{"n_kv_head": 1, "norm_place": "pre", "rope_fraction": 1.0, "qk_norm": false, "bias": "none", "parallel_block": false, "lr": 0.00315, "beta1": 0.95, "weight_decay": 0.067, "final_lr_fraction": 0.0, "train_tokens": 160700000, "dataset": "wikipedia_en"}
Each number is 500 + 25 x the weight over its row's rms, rounded and kept within 0 to 999. Layers, rows and columns count from 0. Numbers have three digits each. The size before them is the row's rms in percent of the matrix's.

# layer 5 MLP gate, 576x224, rms 0.163, rows 338-462, columns 0-111
098:496498491519515474454506510472503478495493507453534481451468474434498514501510513493490472515499464491516516500474521465482480511471502475525462495493423502463512545524501506495479510529497528489481485522527487471509522541485508539533523505503554462468502500523464508542515500492524482458499517541489512521507495469484515543504487504455
092:510484494516487506472498511497471496513457492488506564493539539480501501515503512504500478477501543490497501521500465490479469510495486494501455481461511496480464489469515515492440511496514551458516470498518503493531511467536530455466553459524498511482538522494472482550497497564489497526484492522525537485537528497488514503518483491568
099:489508470503481531545528499523478463508473514454534482484473430484514514475484477485541461512516489480494454457460503500463493530480500526516452532503486539485494512484473495477544488551500497549515467466492512516520506451509466482489503508510482473498488536519508482530484480462436491485463500534496501494520498497495468513514534501507
094:486528454498526450528525563540506507525487476517460520506444552506519484500517517536458485531476534499554529505527529482523511521512539493520543454482548466477501477518491477506508500515454543525499525526476491471451527495517486505488493523532524493491489481520493512461507478464476498517500507503447511453484472474491510463465521458530
100:504533508488513472483453539513496484525484498526526473519500498481526541511509474508569457488523515555552529459491517495503493528493535512511478469492479514536507530511542491516511480507462510475518500498504498507524486515487477504471511512487485441533486503564479536496521503529517540504487541548528475491497561520483477474532477513482
103:516492486454486497515455484507465523501525490465520474406514491512488504519490470544528521494513487496533492495510483475511527505485494470465492533473511486504512585479502539480465512505571542506489485469502481518515476526473557538509502488489506461514466480522543509519530479514516497524469515486453529517504484516484459498508549481497
108:519493498459484493502528478511481448504499506496467513513493541474492489501489460464468445519469546500535525475497497485503471508483540543501502488490492468476507479448491484501536484516501519519558462464527495494490529521524489514514505517542532478503481482499467509508485498522501532481487518511457516529492476443513518476511490519490
101:495507485497492520459501503483512541492488501465534548514531497505476541493458503492486467465509484529545515507497496497487516513491452502481470516521486514515541530421475538499512497479501535511500537481519517519547504481512505507512506506500505486494567532500555512523484519487460545496485503485510528535477491493563498518527521476501
091:507510475451485488461505501492553470495524521497515503523484530508491502496485468511490496460513549518531495508506486481498476512460534485498486493501450497500515446536503527518470478468476472531495483513499501519502509492510515449550500485457490518518491521456518494492491482537491498530469434489504501514535496527536488501520442509428
092:512490507480512479496461515491463483529496502457472462504525486483461526459492531512497506498521511519501509519491489448482520516484502488525476479495508533482459470516512524483470489577508505454511498494507436486543467509530502524516499475528502484487499503525470463509464503499458483538571511452515485526516527458494498521490499507460
107:463513487510479506506524502516473470497488459507511503525474527469477505510532505460507547526497511513508464556471504553497543482468533485488471507483505464532570483445456490538474475515485531476512551536513528513499510531510492532498482521479436505560470481489475512484532484483491484487482530487479512535473517472473511510489496516506
105:478465462477519503490524483519502490495469487474467527521484459518483499541475537509475512497464496476484459490464517544529449525492491480522497489515503504513483515504522478497512485483480460526511493478535438517496520529504515492468484519470542541559509520532455497456505528434500528493522516531464476519464488493500465483509557537437
095:466474517464490515525483482518497484509492496520481502535498493512541450523493514513483536526529506474509536487536539479476529489459545492474480465491530473519490500450511490501476524510486537503503506496457504450505503477455461509515515563509550482569556495563461502456454494474511479514519516504467536491515479518483488517536466492503
093:519496504483534506499498517514483489545507491517527523510543508560474506523515510488477530456499497499552468484456497479548500514497488510459456523497509458456507494513503465499482427525476506500449500533506511517512445551504513475498510550544490500482474519497524437478463491531513539533490561487473489488509540529465475504505477530517
093:509485491490505476494496459482512532514487514537536508422535502516477499444456472534467499497510512491466515533449537503505507516497530534551496429467469499469483502500481522480530527501499519513463525526500515529509501482526478502493472503506510541527484498533504481480524547537493538465490474517467520498475510484500455508500470491505
090:524512486468465540461492489497539440517539498516552505523523508515485501481521478498480495491487514519523477473513511487493491521492490480522461479466462472484486484499510488458505460508459472503533476471506470555475440471469473490479511476495502467472520509509505537449523494531484523501482487484504471493492482491449517516475514495514
099:494456526494505510508501479504525513508480487496458492486553476487501481489478465523534494496509495538506503503516492499522480542530467477531492513490483538504466471511498448526524495465502479522506513494517481530483515519490555487493507496490475497446448491522545484525501440512470529481490491445526483502519518505520512524497479505515
098:473523508511485490537504531490478479525479488531455541506524485478536483477486486512524440525503520520448509497489514474502509520455531550501514480483476518525492527493515503448502543481494459535530512489489518503520488508506505485552488489518500477468517534536421508510478499499441510496514513457480500484524488475497477466572516497499
096:504511449504467491516489526524507487514527505481501530467442471489473541479472497527550469488481529532473520512491470503492443477494524483481524520495483508510483497509493521496509506495476527490481442550496524468488561487487511464502503489514493445532487506456492524475499533545518494492556513546485506492525494472526519496522561514462
102:507482452478533479456484492520500472479512534495490527497522486462501518499535513490515540495515522535471525514491472492474506483500508500506530472470507446497528502518501491522560502531488518504520489495475497484536479508521499486495531521485509500506477469504500523491530502508519441490498505459497463519484493542469496519434479482479
096:532486476523490534504475517516482477482512522455552485505515497486512493490490512481493506500513519503489453515519507519476483522485509475577466533505536488505502492503482495518502495503471555508481504502506544500490506473502512513486482477508445480517504476522523424544520502540504476499539447467469454497486498478488484503462507500494
097:498482495475513518500465487481434526477500470500513481492446556535562517509501490525509494489544496518518511503532473515542474526542494501535512476492495506490532497485500482484509512482494510530502468470491476497478513500494521482495459503498516517499508433469556524483489456551507511499484500476541459500508490477487503515566438490510
109:523521490505472509503522474536480506487468525525524495503479566479491558571507506462498497470516505522527471516510488461488481510458565545510531438504502501487508509492452495502477513481515521505514486482508493478479490431484530509451485533536536507508526480489478492455490483455460470532499518491525518486544497488484509488533498482503
100:507459512526523501500511540452478525520466472474496505490492517502502512486536506534480478474538497489535493497521511494501496511514505538489487483504495541449490488494533512506532467491491525454501508509475449488491529499504495485462520529443470495491471508523502510508475516490535501511508505455474522462512496479491480513515492474533
094:553460583490519498476506525513492494487509494526493508513519521484499508509516522544486463525458525507486539514485496492494492539559480497475519466505525531465505518461532528486472475509468509539475509536498561487511525514487474496492521536491531493460526515494545478508512474482525475525521538498523522490499462527502536519512505467504
097:508484512517487531504495497487484494495485475498449496507541487522521496508510491531502568506500517510459502480483442462495486522462530483502502496486520479496513466466524454507480472484449490478470508504535491510507540490417513499504471487550483466522496476482470524523455461507545474498477529466484506509484522476466510522533493518544
101:475505482485524528576473553493439470494480513534482505488508506531508496526483505505507519474492474526522476472517518476549524467502545482514529540525500509523459459455478496451494497539514519513481517493481532465466531493488496507525494518467489466497524518498449479486466469496519481471487507529465545487515462491498529519498501481485
101:482500523489481492476525514533455498529514522497521505483469495502501476526466495527442502505480484483482505527579496480482504478537507509484528506473453519525483496530549519483530477508534562507501498477501457504512504474446541474529550501520517529497473503502488488484531502457487493511489536481492468520536477529488527488516524505517
097:466478473501481458513548509474459492449532453478506543464468493499507518486474497501522478498557450511476540525528513488506533497451514492521501493489522515549478491511541475521502511497519539493523524461501481536570491485513487509490567563532513476498515501511467456466508490492503466492474501514526511497520510481547491478491523484451
089:481498511487553488497493510511480533508480524457474515462465472486508450508478475476517514528485500504494474463526508463470487507467510545550520468461463482491485492442474512514508473538518534502480522530530513502474523514505493515521485494483487485539499446490530525490524499480507494486480524475515528513539546511471499480471483504520
098:453495535538488503474474474511518546509432451476518518506468464524496528524508532479523481501478526501531460518551497511474497501477488480491477494482539526518494475484516456523494486520502493517501518496508514450496495448478529541503499536529503496509479499522516513508515497505483538474497516515471527481554483490501537497510530528502
109:500512490496498507501466489531465481475477516484521489528544515515487525507489461519514454511493468484512510505446500510469554481482473485501486541479528505481538509504511530521520513496506508518505445589519484513483514540518497517534495501494529460491488503472517505497509487466508519528512515498483542481483508460544536498517533516504
088:509535509488522471503518497510506469503521486531521488513516488485510479476523507566480515457477469516523523497515485501486523483464516502462533505553489489533492464495504500516496485534518474497537515481470485514473473525524520490500545458485507536461498502505503447492479499507500476491490500484506484473546507458492514536456456518511
106:459492538509490527484522476468466463464478518486511489483499468477477474515545497521494532498496513500511506513490485466492508539533530486523508493489488511489492505463524514500508464509501522543481542501486522540494500491514497508515536548479532499513461523516475533491499515521526490499518516535548486489477478507536529522500468570507
112:485447484519508485486492491487469489463487504490489484477475525464495529514481514502499474544544508497465504487436500510483519500492543497501496503504506520433462483562482511457500504489541449507513482439520494501525503533520478516434485505523504500547495491491525497474500495504496504450460531465470474496506496520479506519506500510526
097:505514518474500524475511521514528473522455525487523489455528488505510535558487441539497490461486534508504464516508458492480506507520454482521541498500491550489522499466493529528503514489498512514492538482498499468492461503512524484498511537491471527452491522500498502510532514414460509539482495514501450489454482506513511515483502508470
092:510464504467480456478523523487549513500476532497535490555455488518510515440502515536458478465482525531539488493519521471489497482477509553526476438455509496525526520505502455525492489514486505493496511490497530526489465516487503526491499494501514516456491483462512492490484443491483535498478480493513543523494498480510479469510480494491
096:518525466502519502527525491477497505504524478525496489495478507510568536463485505493480463547463547517526523513523503513498482452487462491451501496459483468494488493528526519487462517517517479497533503519476518472508501509461527464487504504475504495460507492532498517460487528503498511475459481484502467474488505464515468534503485492510
090:496530533483514436497532505497492496537488501514491503508481486511479444529482510514511466507514552534521517512437516534523472511490496487514500484504484501532521498544507496477493492483519481487462498532519509464471479486537447466519486529523509465484560491476504496483504470479557480533476506548476520497488508540526518478464512508455
098:490492520492510507518453552522459484470473496462513535490520509508520498512496513545493521481494510470512550533506467500499528504484474475454501480474541477538478500491526500474513486498485527472506542500509508459487486482525463452472490542473471499516482478505429524466516517500500472472524526531508495498485535518471515527507518484501
096:482473489497460503511554529516513539493513479549501524500504511467490461531468490546494510487503513514499500501515518496500499511508460486477496462482527485507516520482523531508556502497470542474520482421520484491508472497526482469505485535506522542477506460508507524491519486473512475491474536497475481508522516490492486486462475460487
096:502501556493555493487500473506502485490496501517478496517532484502472469505467482492482498507505467443465505509490450492451486562500476478478505535519514539475537543506494494488514495525432528487530483507502522486497470453547491485490494494500480497468495496478514490484488506479493546513500515486565521500458552516514492511475477507520
110:511455510474512504520497516501501514519491446499487431453489535534509514535466509516520494487559501465455479532509498497516524533528499507509485516482504527486486492520512488523515462502505501503486446459516524531530483532496507523485501500474515528502503464513513474491519506473511480472469486506493530531477550504563487552490510550526
102:505529505481496542545511516496456436489462466508500514473524516532548523462490453484500493509471511509480496475525479501480493527459527539523496504508495547486506481493479475482515522523476484494536523464508512528514534507504495517505474492515473497518509541484447470504491505463499476460481507507504464551538475495493491442518507477500
099:513500498525492520557465520487471503517516521502537493490542490542479480488526528515481450532468479501507496517477555539531486464486499504491527486490471474523511518501496490471537523458486532502498502448499535454514507541533486511495527516482520473496514515489493502515489499523530541469529476482518515489502494506536488528493485512529
100:453494501539478494503556498460449504543480519482496552502525506519537553473530487499552464487453478561517453498489498492533521539506546472531501500491512467463475513467477485471487519487535516527473503510481507473521479494489509502496513484509495519515531532483501500508511514475499499510535504477516499520504495534475503516443492566521
100:503531506525507486476494537478476541475493510519519525543516451537489523499503456507520514486468484520522492542497525512529530488467490514505533519484464537526486506487504480496479506499495541479537482510462514480470487501500509500513445533532538482521530524526511492519452485535507490490464468510482545517538498499468504518561494466521
093:497483469491480541481498515488453473505484525478471498531514544474498480486488500482497481503493506537493471501531492522538490532496493511480518487458467493543536534481525549516483511546493514491507516444500530466448473511488535500566480497505535501490520510469483524497525508487497501524510479531483512500507522499493471491490478493523
098:498460550507447515518508500514533497511538502524516445483540503526506521529486516487488455506559503479499531527490467485514489495465499508514488544475490522490493463477485504474500502523525517490498532480467527529511503558531483515483484496503493485459539484467517488515461465493532497508517503529534521529475509510507524544489504477481
098:514488535435517489505466514544512494520505550516534517479523480486476498519494505493506466516457465471478472507507476479515494488474472494486515474461511492481528522468473467501487508514488473530539496477478505501506501456542505563477500464538498457492450518514448452520522429505484483518487471472523495530471511496496511521495527503441
100:523468445543523471494475511481469531522502532481512458434469490481493492497456479478502558472535536507545496515529527485505491525465523506541525499446483528481475495509542481540497508517519531507471535472525518498524508492473483515519447503497480523527532521489482489507469485514524486483537499490519520515471501408481506501468538565493
109:485539493499483511480501500493489476475486532483521481495506521494493523500537527457489505530495474503507528481538482548483525529501467527472473447489528496522501552510489523483474499528473491535562502514505494503507502471497518457477555524476535520496507512472499472491504480499479479449427513507542499474450528502469507566496479479514
099:478466453548501480533532508520478544475503509513468493501477509524483476488471535503512507496519554481525511501454565509472529519508516506440494534487483458456532462488473501498496516508484527534494489514526492502482544523489483493498487482504484485450502455537482519487488469515572486540591503508505504526481513476553457491485512465501
105:503500516460551468483522495519489486464475508491426516497475471518539528472498527494534489474473480516504517515519494502453518491492480494489489450482509477479516495510517532500541515489531477499498511548511467462502501524519483514459520499526498477475570564516502501487532506524502558461479473507486497497520535479516467508495538496493
099:496544510487563485512483476471526513499531491477494492508537506502489482498510516533491490516506510471539477523461475514501472531484517488456484508506514488478487510494524487468487502510512554513500528473546496511493509523500457508511481454504484499491496499536533521544520505495434493500494482470456499469508488502454537503455517463493
103:504477446537499523521540509480487528438493501486482498523502555538501455500444508470510512489517461550480511519487456484458474503535531504513500493454464509551477494522493509510534502493518497523502550474481458496480504486501485512522482530502473503462518491505479492480508486525477502502522540515512544488508498524534456507531508519495
103:478486547493487507495447516517489493463476490487504473498511508480491511532493495492527485511479547486506478467474462531502493453544516500515465503482494509504536512471541502533554483482470527500493505455467515503482500500510566501502520544505491499529497512455516495482509513474521532519502514450483464517451524474502484481525510483541
098:455542526508491468554528483471454473469483533511542487480481499501514471493524517498502508491527495503490528425506486478480511508469538471482500507522517513501492473458499505498505497508500490539505548483481515515506503467491534528474525498512471492488553501512523528455550469492478534484465538455511496510471484523512437489533506469510
103:496465510531513500470510484500442498484513462504501484493533491524468560461486504509489528525467497519455451503473502509481467488470480478459545513463517485500507489485495502487514537528458529511510483529502495485518519462519463480490491481472531508489511456458474510500516538527482505533468495504513477517499494487515489481484464514446
098:507547499483466509524489468523484514479500499538501512482467483523498510498541530494491472484508483547520545477500496508479495541486514483536496584506504510485524493539475477543469527510522488493476481507475513502538472556515519491519492516469508471490461501518497509463497456496526445512504463520526538504490511541509465508522504489508
109:485548458472526502548477474481491497484541485550473521495540510517485468484532520480494517498533502507501499510508498506464511565507531528492502501497537494499518511447507525485465522489469565450536499503523500472460494519494501511503499498471447479488470487490514522463511526516459519528480516489511533484498529533479520499543476490525
095:488530462486524474489520536502516470511510438498513488554540507515502464512461518487488487516478534442489510505498494473481451569524479517506500494464513490461481475528512537478469470445507514502491478476527460475509481513452487514548512540507506526490507490535490475526526481476524483498453560521497496486509503524526490490538527435480
091:572483465488540513492505505548500491489546498492505504486481482536512505479499493480477448490474468470536505452499488484500507488476486500466461475513502442468458492509502510511512517485493532523498491495525566515512492497456487443512525506443493487516524503482456458502512466483489518539492529482501482519440508526461531521526522555470
095:525507499505527461510492495472547492494490476525482531499463505495543510533496482493485510506495534466436496468471542501505458502491479528531496461505470518514488490492486503540519503537471478490490459506512460509495497485487480453563487530450497462445543504536514527488459477523466474503495466516505499501467532490510517522443505490494
091:507485528510454417494494494475458526501508515479489500500458496490482521514486522549487492486540495492487483500474481479485487464427503495530494494507496487487450503528495499477453527523503500516502481544509443506490534501503486493503521477561509468487491506508470499517511444479538465477491512542509515493522501507484523554522481506536
107:532528457505486476512496496512505549430498519484494484503523531492507517463515563529505443507470543511545503502508531450518517503514472513498461514470496575443533484466500529523524514460500491519478508495552509491527529534462466472475505491510512530488513492509483497490505499486515524506507508515534510482494501509515498513503486484485
105:476519503486523507505479513506463518504512472505523520511498457529482472480471477497507508517545483529464459451456506520529485494486521463509487480492531515480531547509515502474507504496489533545509525513496496507496531489503519501496459500501491484504524465521537481458514472481452492469525491517495541462475544491533531462503530478513
094:526507527531508499523553533477455468478504453488517532507487505469526500483452524486497494527532514456524489492505490520501504528498503508513498509541517520477502504456510532557560519533487533446535491511519498553478486511493463503485505496476465505540507512525499503492516523472518483481480535524532463472464499476515507489464554526457
096:493471496483487468444497531529478526493491521482507518493510489471497516472514536512503506486452503512498493513464483490486498463552496465480513503516471520476495524466514526506503487539476509502471479506537531548482509478548502502529462504449498519537521530528515498532523563489492467499545506550499496513467505474544498539488506526531
098:480512469529521498489509495520508506505467469530508503499469494502541499521500519508501493524476551542548493513516524509515490512505505529525500497531504511531533498538459505473474472536490475535463458482535544502481510496554484468446506477554518471508525503507470504470455507519484526509527512519487473502499491524511543521526474500546
100:494469471502495487489517537530505516523529481486564555510471497496491506469519447474491514500473477538507465518491514444454493457483512485573506457512523484524528520442515517467471488464517486532489483475457494513463476508494480516505559496477489501516524498501495538526475537499491538479482490508537467507508502502555490489494500548499
097:488500483502473490484522571534505511527471553462477507492522477502572521519540500494503513521505482544488509493496508513487475490470471526531500490524569499472498516490498480503526479518534516503505512520452498493496523498553533500517498482495522465523513468495470483486505563499505481519537531502515553512554502466482492518507493550467
099:523515477497555438510512535554486536517520490471518487457488449492513474492498496518513488466519542468495489526493515497499531484487465488495499518494490492551521479487470495542516508490496504526568512507521504490471485471495505452517504511505520473445501484511473496498470513478525490488515497479479494467516491518507513494523522549502
100:558505512532514496505461474476463491480505525472489491522503474464492495495503513494478453510471513507518492478509500499472477522531461521529485496485453525478543531539492537476533520496492518484507470524455495480502495510514479510532503497457489554451490499495478471508450487503524500519548529492510516535467502517488540480499504519495
103:470495464487524521489451521474477474499512505528477471494487502534508490474506497461494448544469527477500510549482521507513516525506475478483462497481537488504545541501458484475536437522501541516492478496488483512518519529519519487502487533518510492523498478535521453493517504495494485439511501469484515473450504473484503475521497478512
090:505488547490484518560506511442495513454478497485479561519509483515454486482463451503513504523485463510471479490514514498482505500495514528514477509487506541502523504530495551530540482492522513497466518499492497517485516524522523527507504459501469516517527533488519486482492482507515522522515518481530573540482519540529491519557464512464
103:488526501464540500558497493517453518475481508521479523488484437511529523483466482498530509458460516526492577503531500485478509522530458504468552505491485482524510471476514474500508491499460522501540529524540524513501479503519529489536536508500528495483544495511512507453454507491523465516503504494538482490531487530488496529452469519488
100:506495511508548507497476540541465452508535471515501484507487497460533530495511482507533478496529530510508533520484460475526495485496527499520443524469513467501495532518469505503486459483510490488523502489488494486486514489531485486499463501482504469485495471522545501499478520495520551485472497489504472528403504457463470549521486506523
101:482473499480483508458508495488490464522453545530519541468507478475466454487530501488486553515520527469481487526493495492487520501469512522469500510490456539489529497463475487489509450460521543507517543485521505532518509488512495483488485477513487501524486510499520481511471485488532551499466521479488506495457497436524437525488516512509
099:500479465499508532467527512504486536477522507472469492539508482486523501522539536495515465537506556490457475499498487535477490528490493514502530550473521513458521503522492530495510517448512496489470517514491508489566490491499488497509503493515504518513523560510487512503530484476475515484500488494536491491510497503546520553502511573497
101:499526508504498499449483495493478497505489499491527515487469437506461509503555525503492487523460509521485535509509500501457506509508463499512477508473498479472465518475540463500496508477503510480498486503529502469515459491488519497493457443553510494513532511500513490480539465509500476489466523530572503499460540501505448502511490523554
094:496460521505488527484507518494517519478537498485555496427474488518500459490505509522479493503522543517498526488460483512515463505453514482481535499504507452531520449498518470484461525509501504492520507500485519492472487478502514500506490507510495486515468445485482521518478448517477503532532527508479463511480488477470495507504513526484
101:455501497534453498513458464492504494516493553515513495473533468465529484515536550507480483482511536508525475488490465487494516504494480527495508499491538526505558510507499498503476515505487495541483521514478453481471487475490515485475469493531478506523484504513408512522482477489492496523528501472445517510558504486489535496534485516473
103:511474497515513543492509457533527540478495498524509502530502497521505478490505451534540495493500467475498490517486464501528500502513474478485490516516478511486531488490467505514519516457495541540499535469526498495514474509506494464485518505483494530515472527513523543498503461527488473500509496483470486489484417505481516534536516531521
092:510485489507493457518511477497464520494483483467540536489502487515536478495462481486498505464534477533517490514475489515520510502500503522491493503507503454537454495536473503512459496516474502513477480500507520507520499479493506489514476483521499491479489509458522471478556514494506454498463509472555466481520457483479481531465497513522
102:503570488497518497452483533513538504524483494493493534520476510537484442455498504530499476497527495478492483511495488540468483502512511522510522522477491521512531522500498523535482545518527500513520472515540491454503507496556475491481474514523481524535491506503530471496526452543478485481535524469533509527474545481512483545508512457498
106:496506522530494474509472505468494540530500495519487448457521488533472493450494504496450460526499588494519473506509444494505567527453511500509535467479509492529526513477501485499471472554482469513482500519526509540499506524549523477530508473493475489476507500471496462491474457516455458516471517495512529543502529542474506497477440505490
105:516529536507512466517534495524466507523481519438492526488504502516490537522456463496498479470509527461467489492490480494535531508498513527511462516500455487509500447489516458454480493528536472516529500471516538496547511552507497579547480524497518493501493466525478498525495499513497450492471487465497498487487500496439515543499511531484
105:503514528507548522471445544521524478542539524529509488506528521498458554495480495571541427474517481459459491490508488502516497524532472475523500494476492493488490510494518497505500509490531483473509489499480496479491531497495509500486472509462475480494538490507466497451462508448438509507486541496502508506509520492514521525494525506524
099:480498478448504482474483506514489501506514521503488463492507499489499517559510446503543523503518511487501500554484495507521496461518493509489536488487513537509509509494535489527473497472504517476483513503488482506487516501495493522522478480473574549537533478507490510499481474552479456497463501509496492526477470525550479529542522553473
098:489492496465468521491478493486543498498493430500492515487494480508506473562503484489520491519559502453535499519487488506494465490504531509498493507496527522553489516516517534494565484520549515541462501524510484485550520532532518497511514492498459477520481503548474494501457520501485498535539532501487475501482518497532524505524513513448
106:489478535513479491499482505449473488525494471476532483475503443488480508450427473503503490475489480511500496468498460506495504485494530498471467513479498519487504517476483476512529480502523524538520521457487503497463490514486485506516475527520479515480491494471486521527484496487533484519502522483445475496518504474487502554510499490510
098:518478481521460497505537460513496491463488503527503489516517520509523489575471509486471459471466502492470498529474465457455497480479500455453476496495512508500539499498527454529528431531469528541495539485474507501484508469513536498485537520491515509485530513484493501488513498507468500504492479480521503510516499494498517477517519513488
110:467471498525493450548505467523480446516490464536544493496532516509498498477477472538525553479474516537467481492488504508519504487490472528480512488498529493481549526491525519482495479515477517490457524465479475493497498496430500487532505490522508511490466501517580509483513451453486451516510522506495532533429500491488490471473489487510
097:492510493497506507472524504454519545485484554458511476490465497471488492527477506486499551505515509506499466521489491448489487449530520525506520481532468500527454510469491498504490473495491467483508496514527466518528537455502458492492492506487550485502486510496503494442466449496514493503549511449508560510459510487510533529548504468508
098:471458433481548519534516523542469525526514498481489509477520491476513532457478476474520467510482475515502526533526456478515469502479517463470474514507540480481507487477470480524497503521503526522488513478514522533537537514497495461527501520519507486516483466505432483464514503543515479480481548458541486537472518516513491490472473529504
103:490502514478487510493485499520528478536485472480483473504537484476532481507501506534534491503514472484508514496513473509509443523482463477483502455452510499506481562537518448466536448491500475513429491503508484524481500546542534467485504525481499512521407497489481489504521489465480462511493499460534506515474510484497482480468518475517
097:479449524496516524474500539525471480546488554512539475510516475505523531491476505494497500517494500550535474472497511484480529478494566521493489538489521478482474465535494463486508489484495499473502514523486465469530474493482521527539479475496464518470517529531471492487501505546536471495509522519520505476540514470507514531471538499553
099:517525496525541460483501502481479437509503512501520502508484514525514487495482448545528539475507548511477499490511501497512532520446441494500530490532489517558506479475491476517508488540486481541506491486477510486527541503491517534499509517513470457496468497482441480480538487501547459543473520483504490480453473469486488484494527480507
107:490481536544484508475469540510480496543483508496474505506498502556501544518487546501475460524519508519490474513535477506504478485484523475496493493491445507503496489528515480460469476492527473525503539449531491512512471493485490530493516495537463505519507498472490452484471467496563519537471494459497492471559511488479500538488532513493
101:490497514505495510483522538481500478519504500486497448532482517536523541506508492486518529465478527485525526496490542494469538454491497543476528486476538489469486538478494494523480488486507510488511491494501505519474494535460527499509534496489484473521490480529525508510476458504520508499468537478529490484513508461501492500464505485508
092:519492506517496470492531490534548492496560547510489512482468493525490547447511484471520495463543548516514519502494478527477501555480516518529516516549530483471518479525460513482490538537483505498518493523521457491502494498516519501476493523502518505525530516476502502459491487491461498501554525526545564521535495535497528505533481495503
098:505490493528505436518504503524503452509513539454542516502515463529494498533446462459511495503517516476515518510492504496513503502514562521519474496458528468473508515564454508512576450488535500517485496476463494525501500499509494506490492497513514462527501463524493504513500496565525541499482491481458509465488523478483527487511529495502
103:523471505465519479511437538521465507494529473501481511500519512487477490491475466540450546508534498532537516478480447511483489457512465480506508488481501531480508500511487479450490542478502506508460471538549484557464498483499516524512455515516467492484484501497501472491486498502510500555535498516487487488467504496515478543490501462528
100:439525529534498487527505539484435552513501464474506584539463522491486492518530501509523460538500527481475551473536498528492499515471491481512469482483513482516486505489510487497491465544510478510515531464493506547492501477499493519504492497504512497472489473502507463500500496490490482501485475475523509489491493450474476509491541568481
093:427440494522517493466501493476481498526495485488490509501497516536518493494511500481488484517487496519497475479509515464506489489500528473496533460514488495443549507531511444475490503509484462553496463499475519497505504466550526501472484529480508473524502493530512490477542507466518454472442519507502459457489466485510524514507493506470
098:498461492521536487436509506491465492547480517469525473452518467507494521531470509487492572477521452508497498473516531513523491475514484540438472506503500547501452532509537499489496498498473500482499493509510473498501515466489508505466543513535509516524504480493485506492518478508501489504458487439482450569488480503515482489515518469484
098:518493483480522547504495518497478492510559455524487498575475483468482517528499452457476546485477446498503519475524513524486502449467486506521508491481484508479492516513508454474497539497486486519501445483527533515507477505469481505473510462517465523501492516519570503485503499528537509495479527458495482519470537503541526535490525506484
094:532477493498538558505494485493467506530479455455523518506519532485489532471478525478515574477510501499498480487506487491440540497476471510482484527518468473483448503527496486477497504568504508423488498523495542478495486489535508523475511481503466491543516482493475495520521453461500513517541502557477563537507533514462501500474502458470
102:479474498520480510501523511485522489505492459503485502464452484499499504499532494495508485538492523514486505507511514509560484473475518485503524528522543429484494486548497563507493513535517535529491516486488519492463499506509440494518470498472512516505503500495536471474497522508479503491452482500535527525486508470550446506494514494493
102:517536516475524475493490493519515492459536498479445474492506513459513548497504530509503517495480503515475527524494474491479541517510465495507500496515518515523494474500496483524484492468482498515488475494530513451520486506500506503449490570517575522480525461516535538505454502499483495519512546480525480500532480485510460529486484488472
094:473535502499499506493516436469485483495484475476482492518530484515496535499519469500492514524530517530502553532542544490498493529507505560529485490519535534488477486496514476490473498485498496515515537514520510516523492512546493505492495502519470448502540516509497466530511490498515473478441511518514510498443518504480489510534495529500
101:480511520498518503529501510523510518460504534472515517468524523554516503493529503485501529539444482472474502467546519509493483487439475510489519531449489502487509457513492485467539514469483463464507498531500493456499482508496512507479487538533485524503482497485518476540555484480512538495511470486468527492522525502467512497533498453475
099:524452542508496505513481482494553506507497502496458473513489527463468507520455498513512510503492514469512485493496537506481530481523502523481528517481445437512497503474467514464507479499446477528475530510499496487515504477498474509475532516499451504498535498500486495531513469477525465477507508488486485500492470444572472494480494472484
098:517493500555480539539536487491501481568456452503500517480493514527514510531474480457533513523454472546483451551504543481491508531479484541515486521490560495466512494463491513488525533500531491492508523454474466450457479486491511490505485453502490527460477522511525492495445503516495479538458509478481455502530507512531507560494499487519
089:554514521500507560520505488474479506450483514514507515483500540455505489501476490489482489510479449485444509491523514503516488522529505504492515459468518478496503442519528484526535498467508518483512487526562536495489476476506556522509508492442483500467502451445494495493535492468463490497514502476475546509509547495496488500456531489512
101:471485502480480535538477460511489515477503475537561472504477506523519507486513522491505526468495515498522538494506505490543501498474531486463500499459511507502559481514467497487512543439525524499466478487473503478509478515471487507527544486541489494466511507522524478471525540509493514514499522515456505524493464487445494541494472518460
094:534518503493466495462501481479453533515502526501502490471480513478502506484489481490500482501518458497512499470513469501491449551502426518518505513474503470514486485509532476499523457549489482497513503479500442496552523508507509478499506532499493487499510546565477511459521483542495549488506462507518546453510507530497468545487522504439
109:464547513506519534532514518501484484520486497466484498493518507476499475512523513523494511510508518527459505490488478511550506457516480522479522508528504479494541457438460529548491488472545520492524452519480507518494523473478531485509498482526492507509451479555508473487520468476483488486511515529502505520501559487516513529514470489447
119:507494498471526466507505518494552498528499504492432507503506542554532471483511506496523496504535517544511515494464493501531494512538467502514472504446501522488476478511522478482478473513483455504467501488487469496510470465489511478463483488450520503489480536490508512541537470519511501525456516466506480495521479457489438516447469482502
095:491507526470515519501485524506498470504508505474540489514545479526514489469500531529501507447488514476476506493504455475517538498527476510514464466491528505532515471501455562523475452463487506447508521458454526483453517503528472519492517509473506482507458473544531527489549529466518474491516538495519496474506505490474546508502462476533
103:500498454484503495522504531439531485542503529456530517489459501471507523504492525547461477514494483477496505484495467528499487487516475465488506479507470544489514526486492513550466478485515504505534508498559512501520534419470510539529479494536487480507482460464499442509512498479485524514549486491458502485520506524504478509516499536503
100:496492465519500490532504512508454501522478489482487506474538493506476561454517513494488492513512532525522501533485497489539486542485505524487512483492467528493482495548489497531500513477527507482566522541453455479470477500505491503496532492508499512543496535511498495437524495469468519479500490512476539492546493529426499477466479515498
098:492494516498510512461510496504508503472495484526528475514521566456534499484468508473522489534523517534486472507507500488523500493521464459483489514491528470508468516471515514510509482475513519523491514485508496485530522467514505501543506507469523454502501468502528470527506524540474525513460500477491458454525483484479464529498494502485
102:485505564461494524477480467450512504498499454541511517525520531538501484497463492518464534517480531492515521491456509470498527546532498521504491518460493448557487477515509466488460540508508477573457507528542482472480491570450501485502459503509492488532468494459469502500452499526540497525508503449468505488474483540469483484487473511497